Part of a small language model's weights: width 192, 3 heads of 64.
Each number is 500 + 40 x the weight over its row's rms, rounded and kept within 0 to 999. Layers, rows and columns count from 0. Numbers have three digits each. The size before them is the row's rms in percent of the matrix's.

# layer 5 MLP up, 768x192, rms 0.0833, rows 564-636, columns 96-191
097:512484481503502505469453562447500445499496426464460499574480456514546497505485504487433478475527481417480455503520560526555484481519502467489490553513396510498552502456493402350480506502517546452546474452507445563551466462513479548458551483572554513490562541560536460483510497467458547519
088:517461489567519522496426519515536509446525552467511489492514476506440509446572557460518537558544448505462512414467439467508533485511529507451512541527528478484577524571551509515501479521510499539504468506464462542547522530545543476461437530503487532475492530565517513549476454495450539599
089:488466517495498532549506462492528455506471538476535480527523410473476475506533536487471498625552429466495531566500557539519513413538483527491493495481374528549477500472519557474460505520515502463563472481551494462502500521496515475440559505497504575450464468517552498509430487489547469547
091:508480503546500511503602466494490465587455484449472440482534477505498483525584435535467553594442566533512498462506490461485600510448531490503564435576493522504486487472507531564561466468481462460539451478480502474477463535513524485536488447472484520513501540480543443531555546508460462551
112:508571492507482490498505499422464482554452515533433380510629505590491523489490474503455528469475456531494494537523510513506543498523472556477512482504531570471635505477479468473467530477459499396552529464493514518490497431539502438546457479473512482451441558517494522523475456556486482490
104:541584494526516504411489523442435450521445523551481415578477541610518536496518522502458527409465494523523477540498525447512511456464468528548520493520487539477520424453447445515538474504460515489531493458506501516503491465465517522550559513521535540489579532483441506457485473484444528447
095:522538550504538444496482442516477486474539523548551498515528463519508498470594454435540500514407449515459540472500531484516475589500486524509492557575462514487510426556477478502522468531484537443477496485546544504495462527521496456503582454542408521514503464463477490459536461460544495519
096:493396510539470531454543494409463464511491444533462456542509499493526391491574540520594548449491449480530523512484471519541498467435475473560456550485377531532557495453542467499539466536510461510433527492472513508556464475450458511473524452504535455473539559462505523487506474603474440510
067:515505554523489547525601539470435530504458493498469487501586494540511532476532465380532581458465480517474530477540468509521520519477535508514520514497501545610539473450493499512489477568449571441544502468522520534451469520521472519524536474486519441467514520545546444530461476502513510551
098:533577463593440487451522510476433474509503517595440495524539479556494548528503448480602501472504538508503534475468449488483546422467517439554523564560563511525502402459472453440548537497495509518506538437488503529519491479462491500485470382468474513509548457491529487433566597483474507518
089:536510463505498502492509589463546479554529507432468525478525583518500485464495438489454486466483495452481475509529495481531440571515435429508561533502478485538580558457509483405496483535446586466476547531508456469451412495484481562562523364558551516461579517521569494550512515486592563515
098:539523518464537436483482436473469501494515511496487460542497448512509457516452492481525540459532507527512484533526478517521515510563467523515551530526539517545497530481523566511472425524447564519485536460486490531428532468568526500496510459534560511519481541587522465510471425440470419537
092:507503522458513458548585502558460529468498523482530488585523513447471486517491512464560477523509456457498505451518509406572451539462520511476515478443570536516504541524433538474553564521440531462473529541491464492451531485512479575498543461506532500463444509485559454564512519543543494539
102:516520526566493555544526536464507527557458592576451521475487531524556485510539495497482562509445480432382556500534475485537472524515522466523444533566473492499528506463489542526429474529453527474577508525457460533525469500562447555480473455465410515525450526551462481469531520533508498493
099:462407440519505544483434430511500502503541506445555530576501509555445453453513456446547492530503487488504454511534547503535573472457526474527432532511404499526506481533539537513478406519541512540484520525479443494506566477465588395491494540539512537481517550493537461475458496483483531482
103:485483475490463555438526485513510391475465525561518508548494482471521426476524522513490516483442458526524464488531560488603478467514464528480529492495459488528470514479509489441502457461485543521536478480467545553546499487451529436487454567519495521532446491499550483589504474540546479454
110:585528493509456451420492495533476495423465606518458487455517584473501468488489525477524552477417450510378478469541513517488462510554461497503505508490537529529595431570441496593513490482532479535524504456547547523526550548480520530536555446519484502450509534527555522476502533528460517528
099:464493573444485529486474460483573486530511531457525497573517456524473455484491531443468467512496503474515493549490472544599470479488520508540564590545452479527530492489429468420447447536504548532496530533478468399506555480471512488552489524552622442532543483493466447515510522466491488484
117:478517482512415494510589502469513523498520541571555519483523514516513501535565512502509482424551411510536492501507471494483489568504545555481474463531464605542510430496531413432469512542534551502481478471484535467531452491519473502534581438463525468542539511560531431556526465578456479578
105:465505541494443451504538524447501510532471469445450492457529540520550490507496432481602536489507442491523520461494480487541531478488448555494522475450455544513491587491499457462554566521433520449432483568500530470528525473436459496471603510480463506507566468533530441476525553493539524500
103:482477454453536487540459525491531536491513469459438483520530476486490517457485469479484515471447490514490462476562485491548508433524566458514501547483469458541523519454522532488418530502437482491472571552501501514532478513492494590509532498511524506512496518505522431427453535544588451518
100:469489437509417570467558545456535574501489497571471556435529483509513577495574539542462480474509464507506518480549487512532522604479505515509527477491526547471519464521493497527470501627500430542503524554498443453514497474567491532473489423492460491517583502516468514525518521526493458503
115:503572434517428412445599511486477542520520549462413457463508478485530497508619487483461602499483455500496481427585581543519542446454458515498504467543477529490562441487465452478480465449484465508519512444518483510483494524510521446503486458478473490484534476516507481526523502466470520529
085:512537513456498505516528518550444588461402506554426505452553440507565525536478467475522537522558458485532499507588456467499561432432558482493423566524462588456514523559468501590505478545447480454485481474530520544485509462519516479471469440527489507473548545501460467444485522497541520489
095:466509477414500517560513472541517455438440460493570477576540426513470522491477460507524453564543457507498480418534521510485482494441521545589525511569412523559503457514504482409441502527526557541532527513509563525481488549443517580475486428507533442491501551486470492448466539486476468502
100:497522531477407528464463532489523516519487461512465567550500499532491424516524571484506471428514512342507482484549468529618565519549583519550452507488470539518507436467504434514483479513538550505493500464483497509513502478467495557475480517520563428545496611491465520524462566491495521482
096:570504484490521506472432462483473445558530543561491481517461496562549517446454462511589523453503515470494492508512523461551471442542455527510508486514477546531531479505510451535502509526363521477511456488541533502444588466545461452432513489478524464546539489587503455513519529485456536535
096:526455555463522481492482465446492495395541537504523436522472520560536511421519487436498495484604465502446537515558563535568496565545522474425548457492556499568487502524524527501498527559408525448555546531453491561549571496501426500555488535533503471476476472544569538490517487509505503556
088:450492435553502503488460539461538510447496457474413441537509521607494453512487421513530561532413559494435526592526473493491435474536511509414541560514494500490455523565536464478484427502489513436451512470482550523526451470532469531488476540455513521488454558576466506449501556490538478478
120:456491514554555502505495412483470454499425613547480434453553495535503453515496508526467486518559479481518543488518517480514477461513493505534499493506492514491551452511512490548451466503535522474550453453489499516466497514491470419539447468481529524500506516470476512533493417436522519507
098:550449586511524504484473451501485501558457555509545453488526427525484438514489407512595519505478514538500461458560552473583535396495515528636545555486419536517515435532475565469509493558466582532483460519585514537507473546514471466474521455468499483442525516471535443486520456460474570494
109:505503495416510479448482535404458498508493468484517440482507481536466514518485479512498547448553488504513464470473427497561467494549499470488522459505437587530521475525545501528507515497487479583540559487462492465446507512509444569496542512508476514520493450457546454486499482499520548500
114:511558499547451526468511494545494478443522531521505527481517477538434488488538520486507499522405447437458497446495565504522513500545490525483534489572476515571533487448472431548481466547460550521566504439509493555550488440488536408524420507517481537559521551529550474465518473419448494463
102:480538546466509481523571515509530504517500525495499480482506516523386511477561522444497491473480506521502468539581472498466499529537486442542531483546508485532542487510526445504443506492380501494486489528438559542497473464424435536545521452474543501578524510531491486549527450552593531564
100:501493456482455482541518483471518477434448477572453505505546451506498471533495531447512481506522464499494527512531450529481549523486608573443467457562502524524532564469524553537422504514453472524503509527568419451512552480536534584499549527516531482430504508539516458455543494560388462480
098:483460479509450482410485505490505442449438453517479517522499523491459529528582557541530520479528472396488509443520447465572446549444525408587500511461518515500476502480481446546463514439538477486515496543509499558440529428459388546514488553483476468484616592517483481467486430558518497577
095:483420474520509537480528537435546496463477462563489461535518517505503405514547434505451473517520526466516505431508446516542467544514502409518467515450408569579489515481517500477512536495520522473438520507481474517506518448464527553534492469586480464496544569534549457524579483447520450593
101:572498437495488484428553522449501489511466512539538518457459546561497416491513488499520506477527430532507578524530436497490599495502478498546513502502514509490490555527489507471447453533397498498464522586471575546541475478535472468524518501548495480532406511437513476579531436458556514443
099:465490528432510438623546478506483491493490427429546486472514471471435519519478510482440490563483557464500555536496510532497515429472503468517585592475509463539569436442566538552488442507472579482474474457531469494488552512471525455483534502521495500500512485480506505503506571507428469487
105:506427510501507517469475465483526440565471503479480528568520412588426443438524445458474497456476453495505408482553507499582516523504461480525509535459486455582490497490518452498516459486506556561479530504484516511496474494492538457448515511489482484489491536494434494487452501463478487551
093:545468460491491535571484478503531525446502543470504477506599516536449445475561436457471517536498550552492529565460507596481408490480454562480538512513498469477415537502455493404484479548439481473466489560573487494463573536516454434514503544532559546503442467529546534518511542489503552552
110:450504580424487472493479573472441554573518497465464482494524422515485493505527500428526573480538497526551545470489491453487527497513579500504478527500479542436529466438505552486489590574539520549489580460502496451468484516557429507463570492511499524514525509504507492483471529507520427467
093:493557509464480554494562489485469495471491549534497489583497507475477513500563464511549481506487487484510535421528442491506407539505564524464514416539478521501588477508533510520479538600517501561484519566562468472499467476573446508520536460477490573499551552514487493460480480545541525467
086:494497481559500488534491531486507541528516492542499518435448563515513407521520499503521518447489496435469515433545448491531456561463527493465452551558486519524458504573548497496444480511467553422489497549472428515510496508482494558426538496491490479540501474465438510494532518561521439490
111:563497502490423464512588445439528447530501591547492478503540440601474537525525479482504533448462422510491501511542514481472516413494539518476535492477466520458565549487465497469483498531463560446540455489536525539477540454581461486478555480498473446457447471531559478547479453544517471529
094:483564465521445542540535425494440463448507542636466521486514456597508506416516494505513499516468553484497464444514473520486513444490533549498447533577543526559473445556537449409535429527466506554504485578468448521466488534465480510532449457552530443489466535545497471492488482470507448572
100:492481486487484447502561523561431546513500563515453491532451451484463406425453487499501530409513533523486483462511508485522545473464492509537529501591578526498541444533504501490462461519482476577475569520438572479449515537487526553436468483450475523530479517560470399520408569481466542469
098:500530454495448531513458513406434595508461511489507499503469418529468535492506470491475589450414486544503494469497451496509430510439501506482569489516394567574564469403499543537472489561525479513562486481478505481517497530528502541479502510489462477567508538500474546497542494479484515633
102:522475475474492496481503504515492495593527474532544498541563471530563468526493521475595550537554465513483477412482396483542516548430543511550531533487444518561563467497466478407526527578541512530435564443511529483499455491562476556429523442473470528584519488579497502508509478462493515592
103:564496457490425463495499554452404458583405464539539487557487447490464523542447529491541481478473535484507604470592482439480507473477542433551524493476483482537465508521561491545474451474461520506527536496606523441540546480469536538440478511539471493523466454552518481538481494421484474522
110:578532443470406468538571517447512558508503467468503487526484435544519511485547506501477476454478496485504472490520507485522541483471571520526477567547511565497522484448472450448458497534475501478456553463502455506544520508538440501493602466461477447455529593540512483457505487537456496539
097:466478526494517584456511495512445458499488467476543471504543449552567507517555492531517430506447535463482511525547418479539441517490503468480546482475515541426505490544494494454498486484475521494541465541492534594510514501527396588477548561477468518479474516472552482540523472556581541516
100:468538452481431517454535541522481565520484512456507499456533517524453462452503527513475558462455423580553537504512548448498539494530520526501491479538565536488505470515538526504469488501477532488574504457534540538409496562501537529468594512424487512487455562515522510571448444457523468541
092:482567511503511563522448472450498545487558530437519517539478492517480420460494454439532534581556443458472576460481546503556511535450509453489440510515493485547539451526508563523471486583546548473527517498499545479559564491455455506523506565558484511498559480484555524465467514510526568515
101:496513469530439444439479536440479433521480512454459512556516494520530438493511472507586477445517409490530523494447434460523550484526540498493543560478497539442492479511445543479527505547511509491558524502528530467572487587532540525464491496572488440526516513622505491483571423539512553517
104:598571523443440488471506525478480472530566470537467481501513479624534468487506495540471521479520541512500483471551467492467557450471526527519518544496498508507513469489432453556486439551494463458534481500493546537482427462486550486514435529541427478502480536427432464447508478501514535508
098:483482497480464536429491541472550518517480485537550507496497456586585482504541529470488481526536531448482498506482473491550460503524505471524554468526365534545480506446443545501518459442504537495473455472519539554457487430520517497506429475521467537449487472561557416520491455462530499496
089:450518529451452518489567483473480451469508464563472487443499531549531458421496529471491522465540533542531452442556409498491572485524487457503459519524564512519552459394490515553508527531459514482591456543458412533526466499465555486483477482552515518429536467537446479523530525489423484519
095:530517494426493502511476587564432476490597461504450467438512513543508495515512518530492480495442540411534559434478474473509549568503484500503496501503481496459480452501489446505544531532564527458544509501495445452492506546464459577518490474514497474537454495522467474496485505470506450573
099:497491567490483498482483458516569534528497484554482492516561525531521477501514539311455568511479469514373525464510501493478525481492586469561542529516515579452577483483510531463535484538492527527494459523525517486481419471507446532538513471506535493483549515434507479489564508495540541481
100:495472504446505498554476490442477511469499538542535500545471468506486437509497490473508486507516504507481571499507482486543582516471492408473536540425526531503483537453571514410553597544512530516557570505474540564512537583505473458442547461540503545545514478489542537585535530558552499505
090:469518488516425470502529552449506506475533521569478531496482478558477501442492441500469540509485539477451495493483476564542454557471483484535499462459494514514514498513471571463416521600489494466482495533462579538429540476448461504480550493536523434585473557533548475459576526469563518525
107:484518479528467494452514474551513469501490544532523503485476528597377529509528509484532504472414434467452532499607530506481610453478471463523475474501516480535452479465542462536505492503503467495512517488435540536562473460526524466478503553504448512537540528478505468499548459564502503445
092:532564484448513402539450454429501468525504487477566515525465528470490395463477521445437515506537493486468509500529571504587523499536522540521454521439518495493562432544506462464517544548554478513525534523481461459521498486469516452438568566492470553520539558497441491482545530584542515498
120:596539505566503442483532477435510500510529466444504388546535464523483469457454498493448490424461481535522415505537466489495549439466486486575520533473461523564540523478524455502495544440407490488520478466484519479463460480472476563438496471559572444499485548441505471523460451540508489477
110:493543493578546505474549492432460483545531472480517437484492575529519466454519531523540527420469497476445482501562462515545435567460509485543556508478455529534497461497504462533535479465460477434494555458438536545491501455477476504514497473492470509494552446537520510596493526517544482526
099:499554497473437554491463504478578469529480538542493487472555508551555506485568566474498550498529471531513513534460481456535495427459481507460568528476483510513499476394465501461569435490505487518558494471577481460527544535549553515470480533510536460513554527468409469500531486542443565443
114:519503488444469430481474489546465489523442512516518446473532491540505502472497505506425535473476523537470511453521501524568431482553511395572495458516532527512474435492602554527497419504470538515555502466427543553411485456500395471502446528491521575485437425460490474492507520447519522509
098:529550501455493574578427466492486484460524521508518476558550501443482497504476463488512546467553514455455565423486421456520500524470533518522543551484406555517506467544512474523544513543523457534543533477460500461488564551532487537451501496547532422580549496501516500483536436501493392560
101:599505522507511526544535553559488450492519502556483508518552514510559553527478452461556493549524566459532561531501536492482484537446512490501447458472471475485475498496544451504548527568557541502554584484523465386483574507525474520538437515364505523528520443522519477476458546515515425555
100:526469515557439536543526543500545472618466481575544460491561513529427473480618486516527544456505528469516487466519493453544502495577495545549472503546523486563511443447516496487511429480491481518574476482528488491477479465450446461482418442448483462468511559449427515441529478466540494454
092:501492449529483469511546497495503494455568500503480527460493533550524448495506436522541545547513555547485550452556555543529460420482487508528491606482500499514513433551526541483503417557490560490501453512532496536455502582536513474461482469577483511405570582576522516493491460426488534516
083:534520524538469497479541514449477532492494488525478441529587477558500456445490449439492508449567440538522469475541399491529456501444516486526538540499506480584526459484502538509429504519471564517573538421486534535511475459486513570501505477520515442510576501515513467574428546468565481537
# layer 5 MLP down (transposed), 768x192, rms 0.0758, rows 564-635, columns 96-191
098:489522523513484493523513447534527461486543580488539467496523516557513514492527509575531519518477477536557482482463506446484453516546473626510555487472557461460502511530490621550523500546541493528473529563437466483467526503488525461490492522448407518512468474479439508475453460547548440462
089:488564467406458505481520489486484479558510458512480512529493512508541471515468413592491487461439586480483528558532542576481530526491523498522509458461521549571446454472421452504493547506453524484501539488540516445481464492487461539499554462459517481520517504464503471456536576532516487433
089:534497460447492492485477518521506541531546526544448495453481568541508497519499431505473516416445543494490430437513439489485468564502508472511523567523622438465534488480499405518480460473502529519412498535472500509476494496512491527548450491500535465525520510509457499477568525516446550514
095:469497483476498502500389499493477522449573530566509558508508526511512511431422557469570478404557437472473532519475539542503420495511446483517435540447469458479539485565488458418467544556555515570482527536532539577509523499474460507466525522510498498510496443488423547439466439512530537476
105:447427529495560460512626528451555467511515450449567548522493509464478415459398461489439506533454521563421507533514522510489549459475496539524585448474514517483512488490464483472495505488478499515504463510501524571505540503478500471564509499487417510475456486512573574454565456490463518470
101:534435460467510569523485509485498480476515508480566585446559482473496546434572506471591518490514522478503562455463488513490456474489502450475415471469571427493465554508538522435439498501576439450510458522497537485458574554558431544451518491450492449479507507552449541466458448545502421508
096:486501493494415544498515570492514497497460489449442514467470521494490534524432467520482535511553492457515517568480486518500539452529542460488443411458567483531519552437537551476473544472514513522522504585476423532445532492482479531523474536448543523494524577550500495499463522566442509475
106:523573541459504457545444499561482547481453538517590513467493455556477547472460530413478499534497509485502487461462499449469518520543548555479474480497536491478496476571446545468456541513488518485538457499492548497449496481529549511495523532476510521519528469536521483493462518404500542461
100:529513528513478528512550521455478519515475483501483463526553472529511499471558462381528526487479502481504517471540472482548492488477520462526519502492486534580536436462506479506477494540471549473532515487521530498486458497509460538511519475488506490528516514527519466547478506521498502526
091:471478584466503527525442527479539536501444474464552517493543516527510477501498534475445471489501493510528551519531534517545463623545502514442454510436386542468540600477480545522450451516500552456456466543505543454466440492529551518471519555523508516466501529548460503562432429567521429530
087:496486536484515512524517427506467491460462447583535468542501468501503514522548558522533534514513478531509516501476468526468510404481580570511457487477511504472455427499474510608506464459514457497520441458471550524568546496527513438452534619457446488546423505469401514448471516501459435521
094:457504499489497527509536518564488488474505482529519510491429586496489456468537452551495522538432489475461467512516543533489520483425488507522529482540486468510573469518454499502519607440487481542520470567550476449568472569492482495521475505493475442499507498424512471470521509505537505473
088:498476474519435565475452531453547509511475477499504505474437503521536552497559515465442550505496531553525509462503473593412522487508439457549553519538426472497512474507573463454487456517551447525543501438469550479508457570488506463510469530514484490516581471549454535470477486495487498512
103:481526489458452455456493522516509482455497425451469438474564446550474553460487465480480471503528571568528511531492536519446571430493512498497554468469519498535508521501497486487595488490495481486474541480569518444511493479544553472555534537544525469444548505454516495558427505499488523551
096:520556531454458455496563574469497505507422537528442491445571453472523597561532528561530505508507465477475541510493448510462483533517495492507536503490548502481484512464467495476525610508437511457533437436518508547480420531516385547540457401437476458487521462555517528534545490484485479551
106:528498491467556464562449473519530513524530525473467450499552470563487530485457470420556471536480543456488515510490440544435522509503471538533553528498531494461488431502486507580583529560478470439442549503505451488494443507503478488521529464536522494501606545501446500521554543451432470521
100:480467471520491554562473509567544490569466416465467488602524483535447590532530504564474508547513551454507472567504487602559507450495564499518520477517508515501484550442534469435517463380500529412502492562504515508517458496482461503556498550472544446511528497485519428521477514464507495458
105:524471409566503456520528521483451553534493441466478474395471559481525520448517459554522567452500495483520558413499535475434525500528492492469468405447584506455520498521598500539541483501496484441505475449553541588496458529528461529483544498449445538503461514531541497490479463558558518523
102:500550525526501566532489517504438575530474517411506551591513421504444535431474525500486490544575481456555477511473503543468496447500439491496525553474438470502537489517481517468469474468450458551491433523509478530440460551544473491496458394523520526481484442447512551541527516432455481476
106:510495510490521566553489399571497509507500502523497496552448430495449489433519561533452473509515522515512488531528536539528496536485566460514495519578572529523564401480562506529457462499511496542562497411480437505471470493548522474550444472511501503560401509473507521508496450496512461483
110:524527529580467471475510514496467530528457499481547485523534513545504451562507500484491443510523518474546512558446519429523497584449485540466483464516510559519497513533502510494524472524565527502520446465444505472473501513570471467435541499552516541484540517511483559624548445485464508514
096:523494518477517478533478491556467449468579511446483375513461519542555448495463447495529518582477514476540468502460480501499488437482467457494512568514452482545404508534513548442488530444512568425495518489483519503471506508438459450465518450501537574507432513503588458511462506472495549500
112:538513582449511464585451515458503518424541456543488492502474482484509524441437523441545551529451422486534520531420467565549504500483428486516487528516521499496531496457456484456485497562486477481473475570562562516474496527566454527474527464532491524510530523501412458479449457483495501489
081:472498519509496449479497498435533421514624474482556477555499517489524471476515507466474454506456537481492523512448498518517456540531459540494543481480479436550476466425546532443497526494501547539507527563523502472495515538469471493493536576473497476522489444507517512528480480501433428557
094:528541540553464498410512510440477555542487510538470438462520546500533528481513505444494538466522522505524542524471489507566505465574487515401466529434586494452446520474473507552539513457510464456463496475463488454519487449495480435487504545527488463550488432516560477552515515523532477496
100:582484474520548507510539484529508473506508494482524479443453496467484560470477440545530473555461487575472556529461565458389460504516487484457497497510503481541564534512528534499571491516446545470526547509460511552556469565575447459497472455479410538527506481557563519447543416483565497523
099:475550538514465458534582519488562549478491495446562473525547501485465485553557512525499515489416495528502511445477485470508542493433542472506570573491511452497474480515498541456455434471570517572436529518482454503560411493467552532553509511517485511441481498433540506485512468501550511486
094:516536452524520501530575537449482481661501504487493542515490474427525390542475507522432506478449509492487463441454501486467518437544538497547505530539492506392473481468518474488460491444569505527478461479503514439480435526470494462512544421461504518514485492456490482526502527509531461474
088:576513540483479515506552461579489493549514512526548573494471459424512497516522536459438466480611435506510510413454515496524526512436505466541470466477531506545581493458482496490517513508495517584591519530536474479479516549511529515484552444569538496511513472435504481570466399513446533522
125:515487522509493469470493524479560489492351469539560463491523502533496448430486409540497523522470582528524507382498507493475505552515471559480487423507506503495542495519503526541400525543505504492507515499491464552443540465489555507540521591503453449579485445517418513532476483459554500429
089:539572459480459505531551488509515524479566488492471468447458569493479525492514547422450526549547530462541567502410446528387520530457414434419478490556553483484528517450565439553502504514484497484482545450413526454499482461431516513494504511531537556509438522516448559495497465527542473488
102:464545592488507493560488494489585537538521487469425489520532492516470503519486485514507481549469456513600549497507554488411500505477510572495546471476477442545475538570488514510468569465530494418417492564510530496529465471441493496485525510513449426465526542544517596529452503475538447520
118:429499576489516506506484501463462516531441483554567447478489486481613465484478449481508554455541557474526481490510461468471509469444516463519500500453529553501488506591543563447526555471538459481410496544443544418417510555531421567488545470430515486466511492484470462579513540547581500503
115:471532542519515490544564480524486492560514591479512433504482499480518471471518527407436505483525454541521500522497447426497452468466457492583489455491479516494514480451519472457538528473503500453503493456450516479461464464457520518538498472453477521528525578527481446501481461480547494557
104:514480510520472514432508483496501511515574525476555450484455538489561542483536487593510530494492521544531458515471538510529459492520393493565558519433488473512437449502521501440508498507542535483537486513447595518481451501455466444490471458454513487578503485500453524530478466493545511478
106:518516506500500474599520525534478596523510549474546466439525469557514512458449462432494483529488555611541489562445497549439541432567535551461482495509489479495524479509499538405478483571461508477462541444498489428496452542540551478463521443533503527523388428510480474504509570469492537440
092:423496510509531465537470519499462482540516491446547540438546497520538559457494498504530497429490411557531508518478519510499456449477511528448486491471528447471568501487483524450507484450512550496501516483513535510537481545594470490485521532468509568480496442519471496437452508486484531408
095:478545487481522507489427489508554524476550477450481478443518450524539513511483470521528490479496519467465422489490525492525448475493493450453507523458450456514459458498478496483461540480524483514534373428453431526494492510458508565508429494544532512442587422488413511450446558507491523500
094:481512511490468538414436527466517497556561488529503479534552495565544478526558540462568553468517429512514442466524477445559479553532578550496463418516486522440468519597438469434522575505510460535513525517528534526509416515500408539452500534532494558464537480580462529561500475478545484551
097:445552494464497454549554527492541577468455485509447467482515537431513550539548553481521545585511488433589573509452474511495478457488554467479502448497493560439519521463495492514524541518447473454472482443548545459538459529491460532547444406474502486445509449588567487531558487520527523491
096:456529514502530445469543565573422463531474486493463493543403478452516570535472520554499482433500470449514423445546491462502542519570581478517507523470452546513555464502513492590491494469498513538531521430452435500506407507504531538469515491448504472479569521476473468489476453490521454478
101:464470554478503500575457489502555476473485556491498452546515588499564473546457466520444430543454493535489528464481467519463468438526549496525482491525501480493571466499553518523475372449538511438477481563514518518552570485482575515437430489527493431457522548458472490515548507518501507527
094:533470510523527504485440560488486460528525443501540533465472513525508486468414507469450569453485488473457481552462537525470604507511474499507469608518537455515427494527437467478518477407455479440514477460477510537505502494459556499509470571498536471530457497459538484558539484501478464543
098:509505459407466536478541544531518482466519518515504476534580450515496570502468523543476510530493491556545453526474535433475527454527489557514533442450509498459525492426426524515533521487556463558552495489549548479523533482565484479563479497473495494498523515545550476516500481501490537534
109:499553461553511493505581488485522563490492507495506495425549474459536571477492471502443482475533539520564490492551544455467500558565482491540487501493421475424472475577479541519482519471476505472526488536479545588476533539511467555511481486481457493448452493431575606494497458488507470465
092:463458487441532477467466553535546484557490470349515501533539535439478461520519481478514490428541472495516545544467522510512522557544518528481482477441463492452561524453463509551452541504542479489534545456552538484563499488493557496424545527469508550466595489458482519485503439556467529443
102:537512511496491559470415558477519453455491506474478527455522554528491569555574535501513532544512470441537624469494481475459411561481526531501461552429457515536527509438530491584539499493536522445496483539521455510585517491511460487515514521507493473528524518465523595448549472535502477543
102:471519568470531462516582513557568437492525495522507490482516569444507500474484513480507412529537521446475455533503539487495610460541526466558436522516574432461453506624497457481485512494502559512455533546547508537507493404472496455521515488501524493423507484492532416459499525525508469460
100:556537475496464495560525520482502519512444524386453485503413538450452512489469411517464470468427516505549546532520520522497466479522514458481465429508498498424465522532553479577449442482495480487512511513454475530474517574417581497576548523522489545462489537447534454494484583521483457539
102:474519532529545531506516444484555495430578607548444542435550537466493464507530487475489516502550453506477415515432511477538464581509474487506504551500495540486571457491504518478494559588534476533503465535408464529470483501508465490547528421472500498445520595457442494446495529540520544497
102:420512591513561466467454494485510449514473493535512496435532450485498451532498504515506613562476435530552509446486443467535514505555385531453536485461499503539456443526525534509485484514530519522582426483511475536458507511459489497523487457520523542536494455538497440497568501548543499508
091:505538541491480476526517487478567521526458514477512511519473523466425468466464475403553536499512541469476519482433560525496570524504482507479492469470457502554477559512526493517514484515582499492421480480536525361467511541490589463487474501534575500476512593490506508516458537436478522462
120:552499539533575490542448466502453449512508489519469472549458472502533518500540442465566445564528546364481451483523439524540476498457511465524532508517416485491524495469474435493517496534537484513411467502471502446570512491508463514515433482537538501536534463490479472433562521538503504490
095:559452471490509463471583504556490459493483475585511465487518522485510552485480530502469488415427516502499451520538458468418541434559500518531571512531501560451506522491442427460548509430445481542486500468513461470458445523556562492433498381458536499490511490554454513490564467568477483498
103:476514545525537537523566461510462579516547499556549482428469443532420558494529496515464505521420623513482479582528504531504508475449505461518469481538501459591545477512559514485404530451453542497444446475502466504487480476491454486498507541463536567488484521347496481510444557471508470443
097:467570509541563537500468505541541454520368513477488474473437476455455506551534486413551535542505458455486530508453515569515485555496447549447526536550496488545450474450517484462444568458457540586463503504459465542508478528471451457518533447534496590489540482526523553500499503451428480542
093:488498478559537480571499444525544513460488507434464516478539490430429496495511462478510485493444428570536523518578492477523546497469503446469439482520611495498488471526512477460461518566496492540573581482432437461543527483445497519503589492503448484502456537510498591504540472499479500538
089:553512481545535457523454539501564521542500536472507510560528485520499560539511466529520518502420441494484584526420592519495420554481509528471536462492433491517466553585494514476497514516520470560374534422523567456425487504510429519506529450432498524568492497463561486453536522491550537510
094:512469549534529455481579418472563511486457581489580556551487421489461470422555445513543512509514515548490502553521527569494482390547493509531534474505553536553517479530535487467476473481502471478515524517407534479439465508526586482495462523466449582512529542474491500523534481522530484446
105:513540468537505498529523575503423486480463530454515516481504445477446505469494472690520460494492511450633441535538473491556486509514425489478518474479519423572462496530526487546448496465509468476546552519488485481470567522436537501473463524475468497514461454529524481516457521465462495527
099:444494515507498528428524529503471489551519494498503465479491503572496509494549525462470506539433497501464436447574485571458412434496494587568488492538474502508494439486507505543444441478472519528550453480514429476517547479509546543515442495449530478470473554560465465420441458470430500528
089:561475528515557534493442460534503508500470456426514432512510486435510530469484547533537485491537457549538491472546495452463530502482545499474479548514468536504519514502564442509599435385491512503492467502541469440533477526519547504512489497504455540453474492505437487537429510519453442496
098:525465542532510596490518516409540454473581455579428494480462487458613501526479542505456539513454451493507490402483484539498464555490474468552498524437430511452530554543528554457495482500438537508455515500511432494485485501476455528549493470484500492419454437489496507524507559517476475512
093:374457486565457572452549577533495542486449518523443482505548491529531616531549455534473506490482475537476477530506431503449483453472473476508554523531469512513445530466470515523500466496435542506482497491479504538490485517547492562532415428531498485468514417511551503512444492402451508490
115:508428499522494457470493454527484545488427449513535486512573501521514512487526456435586505438507558494468495451459479553567515507479435505595505507523488518540444533541456500464523461525543465432511444515512583502508496517527476519506498554538548474417548452467499557528494533490498495529
101:463506519455444462474501562462567521481512487518444476540503499495469535523524544511540540523476463560526448572495502541493589496497493511474558525598577467526494444475503471433552535539529469534498454575456502424497493551578508575451512400474503521528519529494448426447477473530474512489
100:556461496505544487495558508433470537475509469459468542538474485490433486503400451528512448497524493465499543463580550516460525541510532501490503467510450527468487459604553489531416541525547552524434543557441524497466490470485517467507518478517475535513457513529635511488461519475502492560
100:526477516620507466509518542472478545456442488430507480486439493496496456469479526496528494567498494526581495514455440515429582525446508522512498554497482511476534538490456553454474551479503397455477508520544507467481549500487479496532550537478509434510493525474516500509438454606532619507
101:459485519521499456419571564452551500546468467516479528429491542534548507445469505442484501496455495511518485564533587592498462440461402480520471494505597460507580495475491523481436487472487518482448453524536521523478513471480492459567529493484510542391503437486475520526503536520504547522
098:395495544471532474424480475464517572509486505497548506469498476506450475470533537498459517430518444513491453494467439504521457491534514530449550516515556503522504534501468556463520483508455436524448462534513554570529469474481496519446565436614453465519502574498487450536560463512501566463
103:511547509446546497511490449476415558419582516464425501543497498505592544437426515435475470539495519512464534484483518543516452507424485472468542517483463525394473516472494534545497507557515538438464500492519497475485548482535580553524525558556513529511498494524502498495488529525480537573
095:479492521488485506498433516503455491611405474543485470526452450478469563506517573445464484482517468445479442536453442461429546593517575484506507394512506482492499563463425441510487577485490476480469557505501468456550482475513462558537517500440494458554465411462502468507529528579434495514